config.toml
n_layer = 8
n_head = 4
d_mlp = 512
norm_place = "pre"
rope_fraction = 1.0
bias = "none"
init = "normal"
optimizer = "soap_variant"
lr_head = 0.00539
warmup_steps = 200
schedule = "wsd"
final_lr_fraction = 0.0
dataset = "wikipedia_en"
Each number is 500 + 25 x the weight over its row's rms, rounded and kept within 0 to 999. Layers, rows and columns count from 0. Numbers have three digits each. The size before them is the row's rms in percent of the matrix's.

# layer 5 MLP down (transposed), 512x192, rms 0.16, rows 463-511, columns 0-95
105:494496516509547529535474506484436502504476491474497489486492491499493494491519481536498517518543479523522497545544471489499489483486486473482508478545505510444547493477496487507493471493533507491515450501496492494504495486457511548494510542511534465453496528507491533532470489528498445543
102:504510519494463494481521470518505483460506503508514472481501481471509501502543496488534478474530513469471527483495471474490531518474498506524515536463514464513494522518529512533511490544496496483479485523504498542514490490469491548470503489495508486423491512460539463489522471473515483470
097:479513520518491506490476493526471451481523544478457465509476492500510517508514478486466538559495537492513527475529504446481526503515521499512465553491500480473498492509516568470476475462497486501485470481523485516483484497488507505489504511517464510484481522486495492510471492552512501501
106:511539522474507496490516492456497517474520491536527548505489500474494498479518537514523474501502512522489486498498506492496532527484516494491501494456497504504461467505510482484483502555497516518481525491444502483500389499530497498528504503509507515544512483499635518493452465398498456534
108:527482507518509509478505492542466506546476547492510489495456521478528504499460487507526489478495488480510484455506523507517502507476503511460496468536475559466496515520453512522472525547521515510452459498507467502537404513535516507542511486503518516528484474501510547544460489482524486519
096:522519517494522513526474518486502555499507517546471534499477494478521493488482484531486492478499525504493508510518514469519473476493517478502534433531484474547494518447487523467515483465491492536503553496497475494470555517523501496553486472518486500513456514502487476489544504529510532525
096:492467483526524563479463470509526479499507455463508484480485523513508489515530518559486515499540514526462475464530462462515506512509500495509525499522475482496534478492531473558460481483463499494548511470488515532497513519515500495495455499496514513449505515529445499464429510520506462526
093:493465496473501485512471498525497437494492449505486487476519518484482478492484481512506488521481497483540533501528511513507515514501492508544492529471505477491498541509515509486508496468494468503516478478491517541496512534514509501527484503480487475485481485523496485524481489557499474553
102:495464537515481505488534488500510493522484517452499539481487488494460481476502496520480504457462505508498476551503519501486520528542516516496475533539484501482479495496532491512524475483494542492490529475550554483528530524531502498504486499476526486475513506465515487486471479450507510517
101:514532524463477480496495492501468513507505484458494486507468480461475475512486485448502493478489494465487512530508491467494461556524486503506514438484486510528477486493513489531483515509516473457525498523527481489474545473528453475482486490505500509527474481505537513501511508454476476506
103:530510498495514550500489484524479471518493476480490509486436469481495456521517495480498480525467511505514515482517490477504498486491530497498525501436521520486533507486512504509456532508519517533464561493488542509474499480504538479464502500504497508521451496479516536482461470485511494516
102:548482496446489527495477483479509528493510477527491506508519547495496499467529471469497470480519564498514515495479511512470494499544520485513509462492517520478472522489500446466517507512479527466506467458468548520498574443533501461518500546518513470468472494532516501496521489485501514514
102:498522479509493482490491510483550514519462473474510502479500471465509520506475515494488473529495504498481547530520489517483514517488521499511543510442523501534460482510502464442497541493470495545494514550453483492508497506507497485499433520512475484497523551477434497537478534495493540569
102:541519517531454488512481508486443473488492545526512491516526472490469477459498522514510504497541501497516508525519496469497528505503511470536484544497509512481476482527463544485458513511531517444492446515530510473487533518531473534514477483489531483537539501538534477491492511447492520520
103:515522513488527482490486478511462520544548495527497512508492527503501463477513508494475511478524512506457526497516443496505510506516507504504502476539473504524488487492474494502542501511541517511484507480498488510521434562582492466484531523524533532514498502508480512498488468420559519505
098:514514507534517510499491490491482493500533478495496463477489504500498586505504522505484495474449490496482457533528493506497493492454560516502503543500511491476494447486475501483532498490481508493471481503512438525483542544497493460511458512467490489456470541498549502469504468487534514504
100:491493491452474456506522500495490457494558471454482505496461474515517504514507529468514510519472468543500509481511445495498476517502498465508478480491489473517485502489483519475497474504479464493480493511493538523458484514506506496490510477475502471487497452437482471513521535438516483446
093:522472503503482535475505460508518520529486511500498532469488472522486487507506529473496490477523488498500541523484509487462539504489513499513547476476500506466490493489527580528503530506471462496515514538523528546459536535481530470512503508500474459530563489486493508456556486517512505470
100:488507505521472460535500448478510495491540464483543500527501461509461463535471476522502498499540504537479500526519491491545533511536522446549480491474486512515513488491444511494518505467480489468452491545488513484485512501504508443545490522520497520502519509470501495494494536500508482509
096:513515520499465512555511511581491529520526479516521496488477518494492459464488454487466465468500534489480493519489503478506524475527507482481529491472530475529516542518518509559543504517496471476494470461499517489452582475463500513534484490518504490479500512588503531493488498526489515503
097:459517499474497452475510488520479484491460503483499501506487515493502481512482434498482513505568507502493520498484509473521459499513536476495519474508465548489491510488499487480546485509521467505517520434489508491511560419491490512479531480508523504481461500499467479536519506544503474426
099:528513505479492466476535479536543501506517537514491527523502466503515529491505509510487516508491523457522516533538492491466514547487526524483503500501483519511480497471502542517484522517491512526530490525512467563483476501488512504514544500520446477500514568521512525510536516499524533518
085:499484535481493469496518509473483517498503549466467502531501506492496461519497502475495527471471504524478474508514519464510512514534519488504500500499470500473509519539502485479489464476535553484472517493529503552503510501508513561471444475474507519487484467505467495524512470458545509509
104:443508480500480483490472530534494494500512529482492491451510495469520472532524530517565502465482521499473533514528511551510489489518470481483514508497512495526500450488472501510531488480461460512486535483454489510515543495507543549475487507550495487490480490473468506463473517506524481504
113:516511479481494466498491484483523515501512518505516531497484514460482465490503465487507525528450560478529488510490512499474515523510522481507539506492549498522467437474462512537501556496486541481521490522533476516506579500510503482513454495481510543505474479561484444481441483493501513503
095:519486523544497507480467476456468500484510558499490536527518485499484459458486505490485513524549540488478495491486495500494517502548428503502527472490517497542441512509504516493510464514492501493502496500507521526407472471510483518506511541469512505528481532468504527535497536461499461509
103:512489523530487484474471494461449480520496498486503501523511499498506511495446504441504456526506516533477506469497465528487508521433533468494489501550471506485500469502498523503510539514455518490512511497509489485443530501498452499506547467517498490509483515505554540532543499446505484493
102:535466529527494493460492459442491497492441509479524464470500493504517457489489502512467513532498526491449556516477505529525561501507521508487497481461487495526505495522511507525511519510482503530490474482493548467491510502548533489514491446484478483482518459505562497478499500495511526463
106:492536476494474529478495533450480496464494479500471488471472510504466514480538526477507544498452502506480516586478519521522489456538513555522550535442494501486526504495492503501483475525572510501481498499532485530547466524477491510519522518494498486510471520482471474529474523447493497495
104:521499478519499484505497486505486526482501505484470492513514496528486511523499526496492456497464482481510492516535511499536494482503462509499503545498507477530523548487514489490485499522477493473538491518526455436458546525502481493471551533545511463490456531531456483477505477455476505493
097:529524508459481509535521499493500525473491480478486464522506433479549503494515488524451515517485458482464474502503508490517527458487478497471486502452479476481483490494514535494517493541491488496510511534475488541490480447500490538477476475519441512497493526523520496514499512488508496528
105:502514499517493509502504450528521493528501518516500482520493463555499527473502541502511491488495494500459499508481461521504492513520482512495487474507481551506488501497483535500488505492524533509468488505474495490484531508490504491473502482503529551551550515509509559486499496470440495526
096:528539532540510513456496509480498486495519493497476499539498499507470476474536484492454508502545545445496447534506517516502514516483496493553493514549484465471488480514509494513508502466536552523555448534495516480503471500533490485495483521481519535503486513488465494470507442496491495511
105:494485507479502493466505506514482508472535496494502476496509531510487497510485526521465491537477521472528509495542538462542498462509507445495506508469514499535481484500527530449491504483503478426555472523529525523525542515512512455513518485481498506497482502476478502491544478542486520525
102:513523502489491514461490513524482452548509521479536472463502500500499527508501473548459430521470512507485480517511503474510457510460464483523522486497530514522500474510522472533479500516498532475507527529476512563509502457496484473509508521487503474545502482514536498505513486547511512497
101:450499488529517533486479467481499494484474489526468535488462505471493467495512519501506515479526503511459485453495481475510515542502503492472532572529489464529496517493480503478503476524524488515524475469483543536495563511483501481520514543556489479485455501489489513550506504472510481527
094:513482498478472496480462492496477513496501456482529467496560493500481505495488550483468544499512489506499449494474528511525498482535495484491518513540529506555489479483505487532508515491516529473536513516521544493553509521461513447508497521498488485510496476537504501525511489476467506465
099:499505481480471488491504446492452484511476477530508509478469497462518500501544521467514530508529487514525488478454544533512537481448450506473488467518550472509498507475476501467458521513513453536512538518485533550504495541439483499495472450514552516538509519469487515522549496490503522500
099:484501524463470491485504511538474513534514547523515477495568511512501494491457507472496514539496494437478503553528486502520482536502493466530527460496487499547489508501513510484452474501513503490476494523497526508517535491551475504522516475520499486511498534566514488520472496458488490524
101:507468470487510465475487497520477506499469480511497491502497513461505478481468471544490469481472499501511468432558489473498425529541468489479492513463441506506533482512530468528525492499526515522462493488462498520477496473518513491473475548522519521460490501503512484488554507543519497468
102:465458493506521471500493529506490492488455528516503524527457490420458502519502490463534503469498470492505515464471517519483476532518519498512512498467527517534520537534490532470521484463488508518487513504521512537545502478502518508508546479526469494499505507509500465472515527529544493482
097:504508509532513481502479489493473484521466534514485493495548522486513492445492517512503473538523503524532516524496516517491485533532503479522495472493549459507504517511541520453480489498495500517499493509490501497531533504477490525559498519494499493536521516532416493547491514492520508499
100:477491490508504503453486471502451513468498544488514450538494500510529491517496435533481474491493494484479518526495519502520503521528493492524484513480519479516536488546477511550506507507503496498535486479459475517535524489530531496502468550501544476497452544499517517517473535559478484509
099:509526467532492463488490484493489529519532504520509555484502514504494546483493503484480486489496504477522472489498488450488542488517520515521494518518490488493553532495497546486451513493468491524546473508453510504495510465501473508506520519498530517517467481460476485551489513555472488512
105:507494544499532510498517508474521520531475536512451527516542521557526553497511481473503493525482508499494519501492526503510489504514487503473488481529500566514508505489517508469497466492515445465464484505528469492434467492489497490453487547493479533514506499491496479506501529472493465501
094:516500521517508531492475488519529499498501487498499532498500537536535515498497486501515502500520513516521546522518498510508553577496479553489535515534497506502532483503484511488480522524504469494475498491504537496459601527499516485507543531496471501529485533536499537460532514509485517547
095:512503510516508488501521485490484486490497547514504491531485467498470535523450509469498486523508506482484488525504466464497513482497505487490481497515521516477457549473499446492478499515505506490479469516553562474504591460524503507508475477500484540461474543516471518507533522473455525519
094:487528512480524548533537477479507526450483510522496506489500500551530459534463479479514471467511470502495477514507496502503515472499523524497471463500520511475504495478507468444508533444511499504510477486471504462549460534494535503475486505487501543493493474480454477533476483553519515490
101:481521529499507516523536470540510506504492530529471501531491508518468553444476532493461512528502508463505486487540525509540486491482502536514517478499470516492486455506514500506507491510482528505514511459467480500498527503499478543454480529487481512484509460519492488490542504506482457468
# layer 5 MLP gate, 512x192, rms 0.163, rows 464-511, columns 0-95
103:519500525510500443465548527464523484529519497486501495502537512559504480485474506490535499483498493518539520483498521518520472507529491506496514499525474519526473499504434502520500505504562543515505500443500526523545494500499463451511496432546526511479498525526493540491520500510489498512
102:512519515505451492515523511494531519510516477525550493502523508509533490494518494473501502510515497495497500504454505477489491508479505485573511498527525549489540523481519444515488533508506510499459502527497523508489519470502477475473492541477480463523474513507484452524494506540477480491
107:495505529495524473505502497473502504508490466492501528516458506504489492438549463477542499500479509517503483497467491514532548508525549484513515457518569556484439475517468476487468493489459533491466504494453504452470456467552493494487505476513477523502511502530522486534515494462493472511
105:515496492489462523487528502488533477538482501473546503495510502458542517497463502476506505487513525476465477478515519499437527548457506500488500450504493542467490504479531472507529494523484486478513527511532472468491486557498479478452550483472505508539489489516504539457524502472474521515
099:479484481522495466500513526481475502490438515461486519483515538523510516502528477543494534485504506529525490552500500463481527506461487516492502458500530521568475540508515535485506513467485520518514456489493478490518486517488486534492488515555527484467515443521460518472462452496511461480
106:475505505474485512502483488487533479532509477527475544499511495476516489456509496503517517522516538487513518523488473505522509520497505567535522513509519558437441520528476489502533508496497475480501527533494508480524465494524512444503523487482509510509501532502506528526491502479505537434
095:473499505522538510478499464523521528521515475470498469504504528472470528501442479545483555543403504505520500534536512471478501542488493451520481471483515461478524525517508484529467508456497498489499485452512524515494489515481474514506505464482491523489512512464469513515530497483480496494
104:467487464464528538541515524500497499517512489489545522535480553501520511453458493499503505527455533460498497494484569459500529514516501495515511504528494530508521521557485522527510476509506480484467488486511540520494505455504527468483443519513458504478517525527511519492505455444456540510
100:499538553470517506498477513506501496493494544496528554489497522491467517548543502508556465503491484483526478456508510480537525474490439484498481502501501528494514488488478507522542491496502488471547490523529451476490483548501478478472426482504492506534510515496478511498480491527513499448
102:497576517487500488510512521495500529464480471484509504472488495492553472474530503521498478510531500515543549472483530442478497485524521459515537489490500509543501485497500536483530525505471522525545525496507527499542486508504495513520498484500511482523492499474483492522471459485548506531
092:480499485540489523534521512511483478492520497526500486499481524510500525476486516535514505481544571506473507492482491452501523467453521496509491464464467499566447489527485446472502498503511534516518512477476515493474446502556480517509537541514509482552466509499445462518496493494504518491
094:469542523509515517479507505489479550465464492506552469530520507497461514523482509499490483516523480498469490515475460522475483495512521509503469496500483504518487502534457433493481508503484531492445511515518528489458508442449494500443481525514492499488520502537496502536488475451511492477
100:480510541515538508490471516458493510517480509546515494477527488488529483503485459566498477471518480477542515485498514505471501494513516485502509493447475464568522431491474488497479474474461509511507540503481508496492492526529490490468475481528518473480481511501502526492502484489479517473
103:463499499492470490502500508477556500497516496515459528479501470506481481491524487565488507461489505485540481468493513510498477547504568477473507491502513498441524480500518520500501488469490484523499511447490546479510476469499506531489502550500462487507470484482503535490444539468477526536
096:521503496482516478469502529510485494496495487526460507535449462461502476473507488466477484507515518440518432521463517478458481472525507504444542503473471474480497512491498505504475478484465498532512489445484463506520490499503510500508488478478472528501535541516525492517497507486470558517
102:507478490518542501512509544520470503467534506475525517504488461513468526496498456490402506518457485488515496495520492510482489556513538514516486499548472502478514513550481499504465527505486543459511529508519500494506508521514510485484490495470536520513482549547470526469525547459476498513
102:471477508507527484495508516476505510504487508530478511457467523466541468485498501530511472517523546500477506521447520520491504550514514476488532509486428500476501498493485545489505514475536502489497508511486497491514499495467505525466500457488509502524477450448465497501505476503462517491
100:498521505524491553534504485460471491521507497482513485517499456512522499494513562442516491489456497484464480464465465502506496484499497514510465477523466525490482507507497490508452504490495533509477547517498480482451518508454558530488506516542482501506506536487498518493503545496465504493
098:510478486519495430502498518481494509426508507483510513525511498503523486486475500538492538520541445503503556485495510546486517495485526500505463550480557509514513532496476495503539480529468509505547515537482484445534514473519492514515495479489505516463502488455498505495513486483509484469
091:488497489498524507462543479520516465488472512475478426497514515537524519469519449482485512480481482515486495492471498459516529478488495499502507455549536496485480493451527460492548506498520471470479513474506471485485489495486534508448538535508507491492521527499473478513534424458491482489
099:498534493416558472518498517478521520482523526511493520526523474518481473509481496528471526488473508511530556510514503483531521510493512519490543505491524520489527505485489500510500512502503528529542507494503497517482475508544523504486518483557439496486481578511494474488439491523523480523
091:486509510472466509490496464444456513486497518464507513561517493478474487467532471481513506496459512523496502446512490510525503474515512477518486473511473484464516465507453485479536480469509544481501502504463508507487503517522517482488513467497492527475479493475502539479511546512515530511
104:525536505521521516489497523480533549493508485522472476459519429498488497511472527474505477514465554491473484536516510501506528489497517451482492484514459519491492485463434508493498492482475461507519519516515513508528518527524497469473487488483473462508498493491467475535511494505488483503
102:480466518524505513511513512469462521566515501484514473539479460505532514520480458462450512485487477460501521487557480524499497484456498482494494522498500565494518496562482461476454470488515504550508490497501505500529519493489529512469570514513530479494529502539474490508514525489499514499
100:492566502523504513448470444516495477518506475525517490533529490504480462488480528505523472469538479502505507496485523484546488485496521461520490530478495517505522536560513499559483500499470529470485492486506492478504476455500510490506503511556504517479506529507483525493500527487463499550
096:497527490515477519491486531475506515532516491459518534513493516469525528501517508461525491532467496512477492536501498503497540537473519446533468495500508512464474469456477534501516467524520490465534497479522503503479533512507475506485497530450507520504494458478522457551503492473515545486
103:529497476481491525532496498496495484490508521507538484474478489532466486502463489503473482526475488509532510498488502459483492498493499452518486501531496528470501522522493504481548516495501527479500503497535517530482469510525545536496517501502514488455517517408472528497497489450532508504
111:514469481463498450537493521498473493506484498492511537457494493474529531489488552482493552519504524464481530475509510481508507529486527527522498484527481516539455469508486503573486520524511502511497482540519490505511510499519467463502474512500483506521458557497451521509443477469484493516
095:497474513495534559549501477479489508474497510487500523497481514497484540510474517480527504461440514473495487495459484497496498521478514494523513510531543482496495520469525477493460476512510494478463453505485503477448420466533515472451528520508480484461486496480511508479534508533495462485
105:462452482495485525499521491529508488535486478477471470515500466495484519471502512484506520467485529491502476508521503500508488439451515502498495520502482482528526478514520473477509455471512493559524497493511491499511486491471496466502509511479511526490499481521481511494529450512526468473
107:504493500502489499524527562484531457535529511555516474510506486529540464509518516482503483516502494512498486495522502507492527520484490512488506441475506516470465484449455494499534473530503501493508495465507513486527546523513499502466522470500529494512483502495528459465535523511515487455
096:485494509538520426490497469478470467481514471535474507538454485527476512497474460513508495505548496498487489465509510488526543458465502519477481431492523504482522540536477532533511500506515501511533495518452537513489495480519504517497509458492490489481498527456525509525508529508494472498
109:481502513520497531493534510472516488510533540458517493501547473470515497499441494522440510520505556488527459520492499474473523477494472480547525427470531521510501527490521510480471498531465502519514510523511502513492488492520490493513515510476492476502510459497455507463500478534465526505
096:521515481508530495523552527488470497488542490507515472489481507533502515507526523465540516484517499518479511511521533435533524468491484467490513514507492503470494491486530513478561491486505493497518484518480547485489424514509548521496538493528524519462502509514512476519539500544488514494
101:452483471551515482492519495499483448533515479535504490511467491479513499504510504558515494514525520533407527491512528525491467508504493547477490476496505493510457510519484435519530483505482491497503492506486512486470481512470466492522525559536493501488485475509490445544463473507498511481
098:507489498495529536487492496484530508480498493481531516468473494468519508466544534444485506544473499494516438462478479495503488548492487503508536544554488529523509462525466445507551540476474538461536548517496497477499512533503481471529529469484488500523476486499470496530505532547483523474
100:475461479497514488522489509454515470500526480445508542513519506505489501485511496432528505477479466537496509491496515458487500494465510512499507522540506481534489486500492474493491510567555486449504516458514468497486508504508483522504494510508495529523508492541480521460460536472527500483
097:475518519480486532489494522469546472501517518484472495484459520465492472543503444512559507538518498541482494485494470511508487497545511493514543482511472533496528487476522496519522528524449549523521516505528495463484488494530517498534459526532469490522455498557504502529510539509517525486
098:518479494436484505503516499482484467519480491521500504520515504482516514513458521461498538497485517477494472492461459534541470463457481481508489536502511519478488496485424470483521467516443488500526566465491562506498512554512520457507500485491497449532490516483478491486494509480542511505
107:494513498477507487503541499524528501476516524523501445487547492541491525475467526498478490539507503526482504509463470485453503517466524528517485508495509525487463503547527533525509497509504464532498477521481495467505505504543447461522460518452470452465488505502487498491492495499520493492
097:480504528517520480510491468511473472573477502542499506480479507475501498486430517529553515486501485505559496461468527524484481505529486439494472482513525513505532467485441500506481516516499511493501484508478493520463502502504506494425514480492495492481509511531523490449503501500484492491
097:505488507482509511506511535478525577482496495506517514495481507528477488442535552503517472466498476512562563474492464496507421459490488512510534520519498518506463492474506485474507470499496497477540512503535535534496480515531476492500519479481491492493504518507477525484518537521475483459
102:520503474500424521491473503449512472510513503482502526525472475470514486481538529485498465540479500484530510488536493488496533465450516514492519517556517523501472504479501525532529518549484524475514487483516451539482527488498496526493488484454479460514499487479477500500531471512534488468
107:525525501490494536460492513497556475499453493469463530480493456533509500509507541507485488477517581536519455524506505463499454521488508492528515505530500512520491486528484518488496524448509474457505493492519504463499474500510539535504504538532512526496527503487480566496487470493513496522
085:510501488531512511519514522488454476481495510468497488510472507485529438465486507501510522488512529513555498533498453483503518470520493479519490505537464480514500500511512491473505458440522441501523526478456463523576480495477550452494487544475495552517486484532492484531499496462484535470
090:508511508506474453503472509450487465530467507479532573524560507528513496478479483491486490493469503530467513532457483509494515489500503511489535466497528502495496495480487494479528491472499499489509497493516460505517492441488553496488457549498532515469513501501510495542435496470491514488
096:467523468538509499501474505457486519480537490517517485494485489478511545506517474521523518530486457538449494519492490570473505526552498485525468481546508512525446479465480508461493476509480477429479499444470475472522492531483503502479505498521522513471460493488518511534522514494522508474
102:505510529496494481481493484474518481500473512489530516514533521527513479498569498523480492549451519506490496557472491509523542516506507503495504504507526482490464520512464517495495479502556525461458506437489460512563473496513452509479517505463507506485466493483488521518512514472464501508
# layer 5 MLP up, 512x192, rms 0.164, rows 464-511, columns 0-95
101:451523557478482445511483501492514500505517493552500484460524500493493496515488479506499500530465483476484521489516461517490472508513557517502520480524468484489509513532477512523454511526497486473459465514480513501469507510536505558507538511501480485472469498443557489485532490512479477543
096:544493515499471503481530465525512499525542510525489462506512519535519520487476507480482500502502553466517482485483498499524497506530492467517503528522496458460488513494505533459432525515481484471493493496498480554507497429510522484509495479538469493547421492540504508487500456494513496505
115:476473523531511520528510583490477461488514499507477508493430458458525480495486520497526478506472531512519473516492510493530519516507527481508523504508521554482435495509517484485498490494496488474471529454424513493501455477517484476501494502523491509511476487501501477509462473453488510527
103:554487539496482512496451508486526554483518477486514476529483519495530466518524511541504485455505488523484517496485565488504485481487469495495519515481483530487510488466465501479488532508512468503453523504451495511467520466489506472471486520548508496480528521467484516509476466484517476493
101:489533492523511539486509491521487551519476509490495486478517497482455529445514502490497507490512521490474542490525491490503493500518517524518462468467460549518508434444493508497446496497522508482489501543530505521537487544494510501543471517497498501468483495499501484517514482418479453514
105:559521431487485553504529482479560510441483469531506529472506439483462505490490512478543512495463496490476494539531465529499503470520491506510491483474549495541507507470446468526427508520462510534487500530491489497507517455476488472489504526504509490513497522486473487493477506516483484462
091:520562514517500545558495486468506522492489509483486492507499440500516476506490520450496450511507457487463463471479513491487510472499477529493500511510502469483546503527496486498555505544519491503480512511473501505488545534513509469414498486494478471499501508502532537470504526479546508495
102:523491465498485496539530541543485537540480472485533528485459463472496480449517524484502508471487471518535496529499539536499523497548516498507532520505543495483513468507501493504475500490501483495538544515503497466458522504521522483476534475514528557515492521521548514494467490480560472518
097:498527473495499546515519494523523516525479488542492449497493486529556485472493449476524497479518500507458454492506468474519487514515484458506491500480523495481485483554467526459468519481518494493491525508494545512462499492560517466475477512535480435485508502541492477508481502501470476502
102:488476489515521535475425510474522532480515478511461545509446502513509500498504501477515541540494502505493489498469467484493413473486501468471512507499501479504481513480529493496492556479529513506453548531469547510484501466511556514529511501480498473505488514453484489495488447526502512481
109:479482510470499477479499491520466504532468519481515516525537506515536525538501468494452510496512490463501464491478541479476463510543485521517513496535502525463509495524491501486500517463478458500450483498528525501512501469502532457502486483496512490500519485493533522452578509515529477476
101:507507496492478466506527504503542501458485510493526469501532459521510530553480504506502503556527559493519478499555471493494568521530532493444548498488542544561474512522518503514521500475468436509525493512453485524475487498540535517558505466508530499493520490510492511541523495510514496487
101:455539515500485527470498505504502530511487494530509508537499498477537500495524479490485515491541518473535480519523514472487463520485470479517508534512521498505471534485497528502493489504500487511511473559467468511542469524485528500543514523505481554483542475491520563500506514516562474504
100:527439486518493498463493500509532507521520492506512516514492479472506525514547515463517552512504498497483502549551537500500503538499473511493480472481506459495470499512529483546524519451546468475496459498515469528507498508515507494453498473457500549525485506551507455528519468530469480495
095:463481504529492512483494509507526493526478534554473518481516502476483518522498481485510506460503530489543492537538506502516505486473525552499479491499517504483519497572504536495511512490502491509510490517502491488505531458511472497522558481498528457488536509540526531495462483505494477482
099:503564520490499475471517520510488522510496508522490482557499511541475485513471514522524509522514514535528482493496499464467527496518509507455538470498464526432516485473505547457515525456503509487514474508502484500480485472526526520456489541491505520527502474476480518484479530451471564497
098:461492532532480469469571430492474497459514458452516507483517493533515472501502481554481504498535485484487498507493498516498480517502533496514480513504492491547508489463504531522515515504526509481495526472519481522470496468482481476533456528494505496481495466503489469482477487484463500488
099:496484473511512511481480492489537450572531523473516502504551479502493496491533516523471528518517536486521544531466475491433521471482489454531508457506487504529534501490491484502452497465524485513489528525529522472547478477530529499533471484460544532481510473556501459500485469487505516511
094:499542515484508469458476552505526501492469487565497474492492526493527491476506513465468480502478506496485497505531539455472471470554499495532520526459508530515492514517493496484516532500485507523519497516554494495536509497517485549473519488519506559523520493457520511521483488513513532489
099:506453505482475504470500491479505508520533534523526522504490523483508581510508507466459484496514490463486497497497558478468482465542510514484457529482476507579502473510508539522491482470515497501493488480492514504512510486537507471495528508464542483489529459478511495463474550489485527481
100:514511470491498509575510525453487501508466488497520546478507509512510464520492544509528465504510560488516517481515516506524507541466494526502531534560512492511501498542510535492469437490531502473482499513471517455511535495530518489463472470455513475462479474506494490482492559484504495460
090:524507485545494499469544558531491518494496507528555494488486533512545503520502500513529472497523512499490458502459501550453466508485502552446540534508508506480506511498524475489503508498500434505499552494543474525490467444483476507532484482491515481503516517492456508518468519506511506515
106:486484470505500470489524464491523521556487477453516489491515454473491483516509476464501456472488505490471507511465490483505512519510481490499524517478463520477491469495480476522518461478466479477479485509503478449534498517482486489554523514493470543513457479511506478489508531504520467480
116:535540487507455467498495526492530448538489465477529516473496484500489516478541474513541475474462530513521502495496480510526473505493521508525560504484523515527499456529527516494510526499503505463471494492481493517498504525507509516504531480451446578504480456492511471516448536529518503459
093:489502583507530512512506496517515473496515475511517501474485516528480455469524527490491500530511472527489500514510539457490528542507492483507505501517493510487514482502544513538486469489491513554500477461547531481517449481504523499495496487526522522520503514482511510482506520500465487492
101:488518473498523518497519517467487498526508485518486484512509505457514519487459499476522479488492534563501480518481502517489456520537503460531469499503471503464502499489490516463495502528486499477470473480511484467475495532495513533504481467534539543484469503463483487509464493481528512524
103:488495547461504508488499502527489455522473475483494476534517508548497519487509501477439478534506551449503492522554530475473497442494518505506560471514479529555502497468461488508492471504466524507501501535482519528462510460497499501524490472504505509485464462498471520474486462497494515455
104:510514487522470556464481533487488504479514536509492521452522501472514448514435551526541531518476518495527489522521487470539523505496467513523525516509496489470477503486501506501468505489509482513509498529482513510490506507475493473472484533529481511552521490474529477531467540498523445443
108:503535453535519517513479495491542486524480545454471498500515521466480501550524470505479469490526509445533492523514502519469503466473477492445461538509477509514500503475495484522541528486501477518498528493563549498496569475492498486454492534515516528507519479512445487487513485489510528500
095:505474538487509510544507473459492468498480545504462466460487481516507505541519449467476513470467482473469472499549500539494481559514498457505470483522494483482506454518521521528518512546477479486514517542483491485547523541441471479480492512526512496494517524498494478455505496510541488504
101:493453530522508542497555480513500471507523490498503547519463491496514520513487505478519510509515504516463486495476503520498522459490487498505517535512478510456475486480471502493493523519494495527509484492520499533483505516473541499497509500462497471494478495466492497539538500490495528509
092:493487482510541467508488520471536504484517491524506517485474545537512537503532506460511488461505513507475495475507508492509464489509514527472500533500537517462494515478499502511464440484459498497471513524499508501490541533513554554460500508513491482503496539482503500516503513468532486481
103:489489462477478510521558466496455498512454480508464508522487452521517518480465545500514481512534487437536486455496501493560494505569505532545525518501479508474514482489528503500562514490440498515498501486535520498490507530516481444479503475477475496534474509517520549510518540524512534476
102:523519520495514493511499512505479475484514465496512487503508513494503498506489467504495511468489484539524476528510495518468549457476492514483502477489476514474472490497467516543507477494486512506509489516486561509456525529474542487511493493513555503566497516516499472538508483490532474504
101:546523486509443484501513499496522470532433470523542497526453525468521498482483563535509551501494502503496477500501487539520491507524475519457480492515451511483514465481499485515495516466525488515513449517486524492497494459534517461500492493442507530499545490489511529497457495511568514520
096:499485474532490511507502489544509527513512485516476514502575514470491501499466541498473493511510496489526519479482504506502483513522512497505494511543516473506479494451505506484476479501428456508535486496495470506440455529471479509482515493508470509460541511529463522482474480491425491537
100:507455459464511518557481532488524492540501441494510447496538514494513475481501475551500509511534467498492525504538522529512498505458495490528474494507475458522465486514484493478509526503553449510476482481531497523497503494508516495507544470482465483538490497446495516476442494528523503469
101:511488488501497478487495527540525498499513534502523528483546486479499481495471482507528477515534499512507524493489489484494496504513506508512469453454500467481485535529487499489484485466537492489493506521563488508463472547513541510510488478490549490559509451518513485454482499505530512485
097:471487495508475484498506469492447508501457489486490490501456496461481466485465465511515464519501476526500521496478525486497461539516494513531530470498474534509501514489517526504476484510547536495474523476497526505478493504530472480536535492484505531477534541478525457463524523510505527499
110:471496527508513520497483521545489520513436485503460488512538530509467534496552520494536522482443511500514535493508548525506500527516522456505540523504503474537526513498443489503498534483459487519535482481513479510523443447493579514502523506545529516524464483536512487517493478510505501495
100:535483501475530491489521491547506515433483475515515466470520523482518469499479497492495506478515560497477477486486497528515495494513497510496485534518463443507479461478459488525485509491516490533548500496503536471477477464485528502516504523517515519497517485539465466498514542474499508527
101:567492536526509499472520493521521459471520502496496507497530482490509501493522475535487485519500493496550474470426495450490543539498500515512481528496465499500495523511516514534503477541507470501507451485539486550501484494502492470508535491504466478512490501497474470494506472477503528533
099:491532500499525522509511477500482493484497496503518464516517483502505510527454476516500529485475492515443499528450476479528468526529473504488542563492485486480521490499478487490479559481472477477466512506503535477534486503498516489495483464478470490458472520520514515502536490487506479487
110:468511523543497469465480476507508504491447501466539488554461497467520495541484481528517488527525502500532539513542503509469466524498519486487513529510503540511480510504526548520581496476489462505497456476475526506488505498530492541468482493470531470511480516477480495492500539473527492548
092:463473479516507520454479481495504530498469510532509515480514493431515503493485500519501517529485487492448496489511508529483455480505537484523481488483522445481496515500507504508471469513515500459481475485525449448523508518514503512481506485473521499476522464512519486519509493506481500487
091:488524510516487498473505511517533561539493500504503489479499481487544480484503502533486503509537506484474517462506520505554512479501532454551514509512466534511497507499527496466494514496486484521495495477485460484512474526506512514492498466494498492486492462493490506471492479491474459501
094:500480476478466525500465494540528499528494530495527476518474475490494466552494494485509525482532521477509504514503500504488475499492515495525449488478512486468531530497508461514499483524522477483429472521503525511504519506553476457516467515497491487529564535522433515506473569456532493508
103:494486509515563546515487491527511526488506478491530535526478545493511469465497511493488486454508502513501513455559482502474481491512486542501492546466497507549512532490495481476512500543490465471493491490500500536491492463491529472527487529483434514473532510551481512530534459490513482512